Weights of a small GPT-style language model, trained from scratch on English Wikipedia.
Size: 13 layers, 2 heads of 64 (1 for keys and values), vocabulary 1024, 3.95M parameters.
Architecture: rotary positions, normalized queries and keys.
Training: a variant of Muon for these matrices, 268M tokens.
Each number is 200 + 30 x the weight over the matrix's rms, rounded and kept within 0 to 999. Layers, rows and columns count from 0.

# up: layer 8 MLP up, 448x160, rms 0.113, rows 6-8, columns 0-159
# down: layer 8 MLP down (transposed), 448x160, rms 0.194, rows 6-8, columns 0-159
# gate: layer 8 MLP gate, 448x160, rms 0.114, rows 7-8, columns 0-159
up6,203,170,190,180,220,202,209,195,205,253,196,172,172,233,217,172,130,221,185,189,182,202,238,205,209,203,272,208,214,208,140,152,215,211,236,175,171,223,201,202,179,226,167,178,158,238,243,173,217,215,198,201,189,179,198,204,217,161,190,142,218,229,160,176,174,203,188,193,186,136,186,175,182,256,209,202,233,223,262,179,217,240,199,210,206,207,204,190,183,228,242,198,168,233,187,232,233,159,196,212,209,197,199,219,159,172,189,194,169,157,202,227,194,230,224,246,211,212,209,196,201,189,186,212,216,157,214,199,222,208,171,221,202,193,215,213,143,226,209,231,202,204,179,222,212,278,172,217,191,188,140,173,207,205,149,201,233,195,153,187
down6,199,217,190,203,231,185,290,193,251,150,198,249,198,194,234,185,199,180,223,211,222,196,170,189,231,205,214,193,197,162,188,164,171,233,204,219,195,212,173,228,169,164,222,178,226,215,193,218,243,194,220,211,211,234,192,206,162,215,162,211,155,199,198,229,256,196,211,192,237,195,203,193,242,206,184,186,204,193,242,195,227,174,177,194,161,184,206,203,187,185,234,174,241,174,197,204,138,162,191,158,190,183,223,195,172,239,212,167,240,182,170,182,158,175,205,187,213,169,208,229,186,183,244,175,191,196,239,210,186,222,210,198,157,182,167,211,158,221,213,190,213,202,195,256,214,230,237,183,241,292,247,166,190,226,198,212,247,166,254,195
gate7,201,201,190,198,238,208,217,166,251,160,221,172,226,201,185,192,226,194,224,185,217,238,187,212,223,192,156,218,222,180,188,216,151,156,235,218,221,207,167,180,202,220,226,212,210,201,172,226,261,135,225,194,256,153,197,187,214,198,140,222,260,172,243,250,221,203,218,129,290,160,197,206,176,189,185,179,181,186,241,160,210,218,178,201,224,147,180,217,183,161,218,186,242,173,198,268,232,162,164,141,190,228,162,245,234,261,164,223,250,207,180,192,216,204,200,188,238,213,197,205,154,190,203,183,222,182,158,154,226,222,216,174,240,183,195,165,251,184,153,191,161,211,222,187,157,165,204,227,162,192,184,193,179,210,212,241,169,207,187,241
up7,220,221,199,203,185,191,195,238,172,178,186,161,201,253,160,165,172,215,179,181,154,205,132,257,238,224,199,204,159,238,177,173,216,204,211,195,172,173,217,238,199,215,245,193,243,183,180,199,174,192,166,252,237,278,176,215,242,162,188,196,197,196,202,206,211,201,216,189,237,240,231,209,167,216,236,187,202,206,214,170,227,217,262,167,232,219,221,178,130,187,213,223,116,215,196,283,204,170,192,220,160,189,227,201,179,235,203,190,187,205,155,151,220,212,170,196,241,196,177,177,181,151,221,157,163,266,187,230,162,209,178,258,221,215,157,225,251,207,207,184,191,206,231,222,255,177,171,179,192,179,165,169,275,177,201,170,239,171,174,165
down7,234,222,180,211,170,236,193,148,196,185,266,233,170,152,239,247,177,227,194,181,204,164,217,210,210,250,206,176,249,181,168,191,168,224,188,193,214,201,181,243,200,202,181,213,260,193,200,169,199,209,216,196,183,191,207,212,197,167,222,180,167,196,151,173,197,170,203,208,198,165,171,230,204,215,198,225,244,200,188,220,184,192,191,201,234,277,256,149,152,159,169,198,214,206,236,196,181,256,226,225,198,212,187,191,254,231,193,177,187,220,197,180,201,257,193,209,204,170,163,214,222,227,167,196,167,165,204,253,228,178,213,197,127,208,255,186,249,213,216,189,220,216,173,212,252,163,161,181,237,202,215,199,192,149,176,226,202,225,263,207
gate8,194,260,211,170,229,199,160,197,160,169,162,199,223,143,204,155,208,201,232,232,163,173,191,161,196,248,250,258,216,223,272,239,220,202,140,230,203,239,235,219,166,185,199,233,216,244,171,128,231,208,230,186,189,187,176,250,279,200,146,200,193,179,180,177,186,189,195,177,207,225,203,199,209,178,214,197,198,253,239,218,264,208,211,222,160,152,193,209,235,288,166,225,179,212,208,157,167,211,225,194,193,262,226,216,222,234,228,168,197,221,223,217,191,213,215,183,188,209,160,205,139,217,228,187,178,191,170,233,256,229,189,236,225,245,203,180,175,188,219,165,220,199,181,247,220,163,165,211,217,167,180,185,204,274,203,200,135,169,180,204
up8,255,233,205,205,219,198,244,247,205,189,178,203,164,216,175,238,219,207,229,249,180,143,212,264,156,206,213,192,202,134,203,204,161,202,162,198,190,238,209,251,215,185,232,230,200,142,187,147,203,195,183,147,224,158,171,223,211,165,247,194,216,201,210,205,235,201,213,188,214,180,181,224,179,177,186,254,266,165,214,226,196,199,176,212,223,167,228,251,192,209,179,140,204,240,258,212,209,223,181,224,167,207,239,151,212,196,215,187,141,166,245,172,217,185,174,232,222,218,232,197,218,145,185,216,162,233,267,168,195,180,167,232,195,193,204,234,177,200,193,130,174,190,184,175,126,167,212,189,200,208,219,237,213,141,225,184,200,181,177,169
down8,210,144,213,230,184,211,197,243,252,211,209,212,190,261,251,221,199,230,199,139,198,207,265,180,190,187,127,193,152,227,250,184,147,131,193,202,147,200,215,177,154,234,177,203,211,223,245,132,156,217,205,206,195,214,249,208,177,210,199,180,195,176,212,224,207,177,237,186,201,207,236,232,227,143,213,254,191,178,199,244,211,209,187,191,197,190,169,204,194,221,243,186,205,144,181,205,197,179,235,259,230,213,233,202,261,218,192,129,197,187,165,211,208,181,143,226,211,183,203,224,202,175,214,177,234,137,206,230,201,213,174,236,173,196,211,161,219,185,174,179,239,213,184,156,156,186,169,264,224,240,168,232,221,197,250,169,217,169,200,172